Weights of a small GPT-style language model, trained from scratch on English Wikipedia: rotary positions.
Each number is 500 + 50 x the weight over the matrix's rms, rounded and kept within 0 to 999. Layers, rows and columns count from 0. Numbers have three digits each.

# layer 10 attention query, 96x96, rms 0.185, rows 0-16,32-48,64-80, columns 0-95
505488492574499499487469437500500453495548506517534453524587574498504473471507477378562492503562499476528465517528562532487474550513521445503448480491570485521485468425409433506450523425494427517479542485470416446450434424532494484533480467495505484442519435499552568465438438505508570499
579557487600482544473505532458458531476500496531544463583497444556523517465516478479469441558542539487505457443530481519455466549432457477482454489516510470490436505456481479569466477486529480593496445489489512529451534463486482447456438509424525484481585545429534488440477494553423546473
476490431554534534561442420538499541528615493506477518505493497495474463547549607441598483513486488528513455524376592613512427444475601508583550500464509517469494410567472498590521583402501479461465557484533443483506464497587602500505481556546471544466494429516572487564518502479492528536
482494512440567530590579451459543512518539477462520471480458521563499519477495445472522572495484463427574586464443507508481493511484508507454482561407513482459500498534488488528478492532464474499452543583506517469431562533415478406538443475476557503600602472525475516449443541580480556542
531541567413471465448550653484479530494423409516390371525520544582516501476467359570510449546461563413557499440540470510445453520465491438493479525651454501481592542507531446422458360552314527626500497502500514471489532489491404535522479513435456471535500551530479534505483512544428543580
560531639430391618415481537542443507579401476469408496538462449453436462490592470528435523578436578526567513414574436371551447531500448540442515458534480549583544579485513506380487461552456552535519482516458533386430487418591497598474453447439445524592633548498460504497430478544451428417
472498424488490532477571451421509495494489506547554427529533554595557495489474489451551513405479511476429457516400558474491466444540499375535530532467528439489476515495518559525453551503572531504478488477537464497489487487452480465577556491578609541441509525466575621540520517541540549540
483542609425452481556626462476518537550458468461469469496444537581578435508444430545512546539542466544545551459485486467520522522531511487442433511521456474509555576436525469466449530541467436492462440570501497441434516566414461437538527481474557492505570453572421474475483517524472502457
548511467506502508496410541547484571515473437426419581460527446438446581508460499532471537564580521481539518463548481477507482469491484546497442494447465549506463511497489448452576476523600458509555523520485510450515488532508499535480442461476476486496508504479471444477505497421538433529
535478574535487408525459539424502509521497433450433519542383526512498548582535547609449481571448516528452478418556434520540640524477422631403489442566481509548568486509501537488481505517407437448505497510430501494402516493542510520422381432440388473487561492435404426535491454514540545548
486506467572408584413570486479566492523584504509585653528436428546587471485461492617519530564469448511388498515458492409545345453469461559554473538484429536475455532513516476530536610466440404534657510457458574504465501549655599414555535528441509551438474547467507478523555487513440458420
453553533497606438477481429564470466422435519488449362528665604568561479500541467515478463530583501588493454523501460593469478482512517469537456395592580641650478560502456408444509480465485382382386378552575402529517597554439481484449607469509510447477504491394486483554480460434514420529
542460482518529526496476562521438486506482517414413492468435463419535544505522481535525470600590556504543661417616444528532457429490458548417426554379440544478485489510494453469465501511550549443482466553398477492495504504466412451458527465488448488487434485514454496370552481473468446616
536491365549589424478521487488489517389549571560574574477589400521411439525431488544457416419548484594460553560452617559541463416481592489519554570424478431511422561582501557622521437466564581456524401428539461544575503461403491520430614492616456494560420501468550611439530526567547411500
453545495497442612580472532571490455491540422555508425499437432422486430520554485454484525613527622578548492562478435560558484504511394579449488424565468443514511485418472452543495440494398621630441518518465583545503535471511482638553495533473490545594515458558606569485506404559407463417
436504508521527532513488476493478483601543449432520442435537512501506607428372474533562588355569622576529478623447564503531491495535432439531472494530516539382418456430452466500512500430566522422399459412600443520463520517417512457573521527509481471408473515472515591484540434547433464604
548466542496534511528569490555551537510469436559447514502484516529540496472549453480519513517526521439577492480503432526475437543547468521445434487477451475528518476441458503559490524547526491590470378539553468522499589486474500478435444542436481523473580480473555507524553521506446508535
456509562507526506389436562586499498558557453557502426601501528484513507507482416483523465591473405556461431483492450472494475480449506562533598454465467465425561467584492558498576435499361577495551537442579481444504433576499499599402522481456497508445533501572581454557534535492562550361
513500579516486436541623418491564442551490330532554417536445513511512517456487467376619597385511462566573561467406535518583482502457573407524466469490455605476556518509577495455435497563511462444406542500464389417416598569456481564519568437513475553529531471484398484459462615532510426399
544622570553467535375423562482558528563436464541534463510566438638517540566389481571479563459438416444442420539461474527515579456497455420553588413596542450403542473565499517582574444397555540468510476445576504520609408496510481552473520524573488475473547563585531540547507481423452512379
494531556479553488572511447476474507456538489464613520505503576559591511529429495371588536462532430595595592558429472543575515531523594462516467489403506576538436460407489569502509575581478400450369534500513390501441423557427537516481495431598555533489538422511478504427526535477556522529
480464445471467461569490433566607505536475468432426500427563459482514428466481536490592420487498687418463400516453511585431498444553531483577543560545457508470468458607523465561384453582437472506636467574487512504441499578487449459384588471445575563486467439423570508553517504518501563489
484487518463499494469593560429522466455497610531446561538436558446454507523527486516507434581604512549521598424416578547467410468527384501463377571482439470475452509472502426498562564572517520559445502477447538517507602452591477441558603449455392465497462460402458461384505571560546521558
446445459500495627452483477537470523426462444564536467490491549484556485539530535458531483445470581447517452546474516509553485450498512495536542444526537500577521415520467550520558533452365516530529578478493530503496382438448559531479490499570533464451503525468589533510493499447483538460
520492560439509472537570507426496512550541542536497475565389562495543484535466493501618491533587447502556563479527573480528438492471500480479401580399521570587418512496539448515472538548527448512437505569427413506398545466500416454559429432499487516562536477472424418379475571586540398595
523465514479478491579532454538499507523524584508481542450514510442397409524503477547507542507534533522556496450538482473512470518485428521448451471534460494536489542491526462440510507560549492503488442527451502475479488474506542452476536471477485496512482472457517487511517480497482468434
575584481493451569473511450438566491434565590520491538429512542496499449460564520566441551576493371405435431592491515476540434472375499546387568619536477500432492502419582533507431490452493574475551459373535503399546519438593489486456534597392469474538499573507376530417546588504427571563
516515535487562384372541412382599419503490445520445484502455525527499482507532532475583444493471579442551512484449433547433503530556520490487475550438525576464558504485528439460525503470509555503476503453586533518501586501405554542509548503568431394547476489455492617484552508468483555537
469405550515495477486512566567494505501484521476466456420498434516461505503507452537450562605473510471543373468523530476469538482476400620457529519603493515553546498491484424410460449496506499493467482498429496436523557513503505481611522455500443396559475508554379436504487479495516476550
546395494495504524600540473641538485524376558497424531491510435504490389528515525537413493495456437441422508446652361562515522513487429653557476428586480501441518504531557472423517504497497505398562304550470573555556527569528484451473498571350419443442462495461471526465476497583496460529
520454502557520436487472475518381557370512455525484533569554473532534435540511541511394487453458412548463523472530544483580554580378395458486478496425507368500463423463593542634587450525502555569450398518501506422516558521452490425488507500519340517504543425538442626399527510549511583555
489558539550492466516547486510538456494506401475538501392394478502471480432553473544524453504487558448511544406385398494513487488444463455416446493484509534442508463518482475486551471618577579514554449594457502473541450512404492517423578479519467533574509507456562543461527531473501443473
530480475458479553540498472511478466522423444567419439454477426516554466471525447575478570571333444499510440540443522506468493474441527510508483558536404511508463426495505455416508542526339539542548528506525442415455536509515507554540581516552536515534412559482576490453540500542432554463
532599532458459457487602464512486522523486380514574480542526528548480535508466353405555561519543510468594574524548501451569544517614591360589486397444450510482519568513524513446492403699576494539415569599577418423453538523349440564505478439534586503475606412497531433575448615476588458434
515526516548469530466493514551544404498503559491487512510449488572483443560469455497528509414467457454452489523493460469465530526508520480495476458492507434508500495489556522471431502469492553384512433485428475474553516599497420498474469511449504487532451556482442520520483467562538476509
484529450495496521512523410501460370527519480479521496450503533575503524542466505451487483457479482467519537531474512548491501480467525569508506487503533451479489527506534475478459539508521498467526487485443491457429550593521525520561547510483522473498474530496411512521496535557520507530
539483508515468546459472456496514427528521531548532523511509496599496469528477468428513555427519408502433524552464505538513509497571565455493488513480487481469516576498531551523487495499567577461512480513448405532506464624503483520470574550511563488463459512447519509544528549563573495484
538509489472488552575541500491467512495579498468467491482457455471484535491463514484451513530505433499534559497493490485477522535452492553435463477545535521511513501506500484460454528477502491400535469471449467479512520502504477480510515487522505452513484521505422491457518513540507463518
430566504518489454516553497519580562448500453442372466492491537435498513476545560566490475472554580500529587437520485502453495535431475441551398488515503495510493501477503450503488482553410468473501482510517527362510531448479454426584428434497489492547503497536460532537420522500431525553
448580505538408497518517581454541566463424439478411513498489500414443522515564547522471473536565600464489542467533523517492466559483471590539528495560547471510435484525472424549561426457445456505504459470516625476576508393566532525569423485455389491539572481492492529526489492470415554475
534487518461502503542540475528491487474508580449452475500437478521584478504463455536569478516509436583513546455452435512457530499490465490424458484453411532490488462435547505467445508530508504530472466557437436538384516484439433456442540436472497504494501493502465485456517535548531442561
522507559471535554595522544551436556523500548442418444482378551488556479480498506557551518585513503508577515527498499464551479534510431579483509493485461581465383502488462493488485503435464469515448456520490585511513537398534514435454497453445470540551543470585471446373539490461445372511
480432422407570471520494540517456508501518444484536524420577457449478557436511491536407491531569499516436427545607495535434462468476490530612492499602552525527500527521473431461583535481493457483488497464504489512567511530495543524593546497549500448430488489445533442510478459464384495446
510491489551504401469537463405492467514490491440539477482457524427499510405583518522479514550556581466496525487511422466513449570502537507471491475512483451479561523540499463490503401528434470511467548441492527412525434499519464518476507455461444522451446496446555441474451461497483459539
476594501566468578531511496444651472554514647516468560639462579540482453490523395493523473502473471551527523607520515474516493486462491571470489605461427461492495441501564513505419483511502503547509581476527537499435524478500474484536476553466556516502471516410497571579538521501534538454
463507526375475460472442409497447505513378568472530446482581528589563477474452497461428474445552554473378494568549502569456530459548530483520495488540445404492454532536509477463537464504494500439448415640542419528524534564471448524486526480522496445550403433429502503556524507547427461513
559469491427518465532457525598410440410572525492537489493618544505502529598494530475551437540520515451482443510518450496470438437452467524555527459593482530521507472540506530481471537457530494533488446470560499618544401451494545528529598535580525491495536500495583506540512546495424443498
493536474524575509541455440513444483477528552483525424545493528539592494434476479502531548517537525523494536531480504476472487463577461461495479468447445519478481509511512536533497501541529511564394512592557419490460547513463477513383572479505473513509479413488530517400575470499526527447
397486466572468503559510511390542418451515515485535519524513548478452531460544463481492530528568489485550485562502563550557434470447485576463546538502532519499504501485435449461432504446377503459384544466526519499522496516538529511578555499518524605467515475462497484528528476502456554591
575421522538550419445539473439445473539417448521529472514581588508533507504461552436541419534587614495504472484469470553517531545608567463555491546532576502469437499453553509463504527574491441443444435581498494448464469515452531553491543481474478493566479465487516453519507563542440497526
558523456537466507494515442477450456552512509526507485464472471504521520492505490462462472461531463482477529549471518562405520517460517564518498521508511456497492507526525494504430540517531500515561515469472485526452546520500516513518515523533558440489411575494445453514459513517558504533
# layer 10 attention key, 32x96, rms 0.165, rows 0-16, columns 0-95
543451525412500496561568423415512569436469548562485466485508516520505464555419516511521498529540529478480536549489506485491488458609556432510457531429463528495500574523530530538578526599558481490446456503519435513431467468450485465553530400528507485451557494401507446554498596484549567597
562547405542515517488423603552486450513585548433497483548505428559489550435567511518444499503482507491430461555512452494478531527450494560527517433535505494430539454443449549477477445458500535473517559417506554535587478500550480489444543550546536514471477575598496534483515420424519485482
551549445467531518462517533510532479508518495528459560566506452490478468440446514467472516411477566458440492390488534436491479452437544411515468445451479409518518528440544489481559525541446497541516487483495494541539418547512467424511520411515557545507602542472515534592471454547518501553
523526520469582440524506498461505494531536444441529478482508458483505532428561438439449491514380496539471492501579499535484509509519472499553510517489573442452473488518477447525456499474535538499487502506440563510447550562443429518473536536485568473505502524498525489424486437516462561564
428524455521571537557459471497534529507552431541539479479378571520523557497536466471519551490503500484527513561471529512563460547442498532609603466473581452458495506425434480454407563512449505487511529461494586471521508547504522534535462547567538522593462382553489533495492437545449579488
501520496588553497518465524555480501528538534505525485516532476550482534482516488464565463584537510549571500504498514631530524557523472553520569451503560532537544474575396461507520428505506561566516530442469487504469546473474584481438468522531469562518477504532491490505398385499495465439
366460537430540382632581462501523536479541455493540467413581586482554525546541514476524472504601382532545550582461579546528492489580585514458443478552578603585444611514462452506489530498523450479438483554463509452464538520472498566511538490525573431530495437475498436459554506590427415530
423516494488563458578553498474468540494562486536516505539520536486523522470481481435590442476506518590589500521483555544478469526559517511480485487481486528501434525499435484507512511517492516523384544512487521532418568461479513523553517478565525502531509462526510494513487467465479528459
605537461538338501350452541465516367499446544567526595538552504530437478525642487559392604534451525340392392500383469461483526479391471433480517517544543402476636481457567491538401437510461553549523538308546522545527442475509501496485452625400517534445506581488498500630563334386521562479
495552526512557553602494484527548546483411473538483586494427499461394511455544579518486635575539497555549575492461472413627551532472462510502419529496570559589478469616494500542492495546520405546526418529573595527494406579492444499545495511434475515413542498526493489570426532461491526474
477432546515430439385492517454488470433515533486504460551516454613560508481484500541565488468529507385502516430581500504561501555559474664506511532506542644527447535435474508431656424568546562488542621516537527471529571454444434545464474383587436457499595522548495487531468532523536380576
610491378474548590557471589532480509589523502554459500510580466470472495507544572600485473562497459522489412567513505573379525439492478574493468483585451525609480509515496548458471451470442528507536416418453524546549537506494485602520519560450546435452584523487613450450565532521424532592
578422433482473469438510565495491515626498542566487556553448543411472543508525452544440500506396568497511431485619510406483522566462461511468524571432551475580539404448549382522387506549486464571482494546420587541507515466607526491516445588405490531502471522570529466502458427478482486581
558479446518370531477524537443525468443452450532441519588649607538395540449563469475434537421497456487568540480589498496449494529571593460512477469487362464540524441518409488565471439538538540513429588506603410461403551538412465470479500486482510565448526422537504443499504429482432449526
486587553457405549482409541546524559494555581554499483504329490498491499504477474473514573560476477528502541575507493476547460448496559474527548555468469502534495580511498488578466503383522481466589666436460502446510603439465513456412535518536521502541586494530477637530427462455582562528
512583440542545439552494534544575460503527607513471492410500520488477457419437528446514541476401454496451409571450617536467583580407518568468428554509510465519491473555496450448547513426529551473465464416480504516469525507466475489535470516479652453458509537602488444582523435453518557616
593475447512489566523463526488540458561546471562464531588558427507513501509499426434456497473414529530457487441563499533536510478557508439520451422502460401490482492410543521511627477528478538480506434460508503521548452582492491515552509456512533504481538553553518521523468437471530508575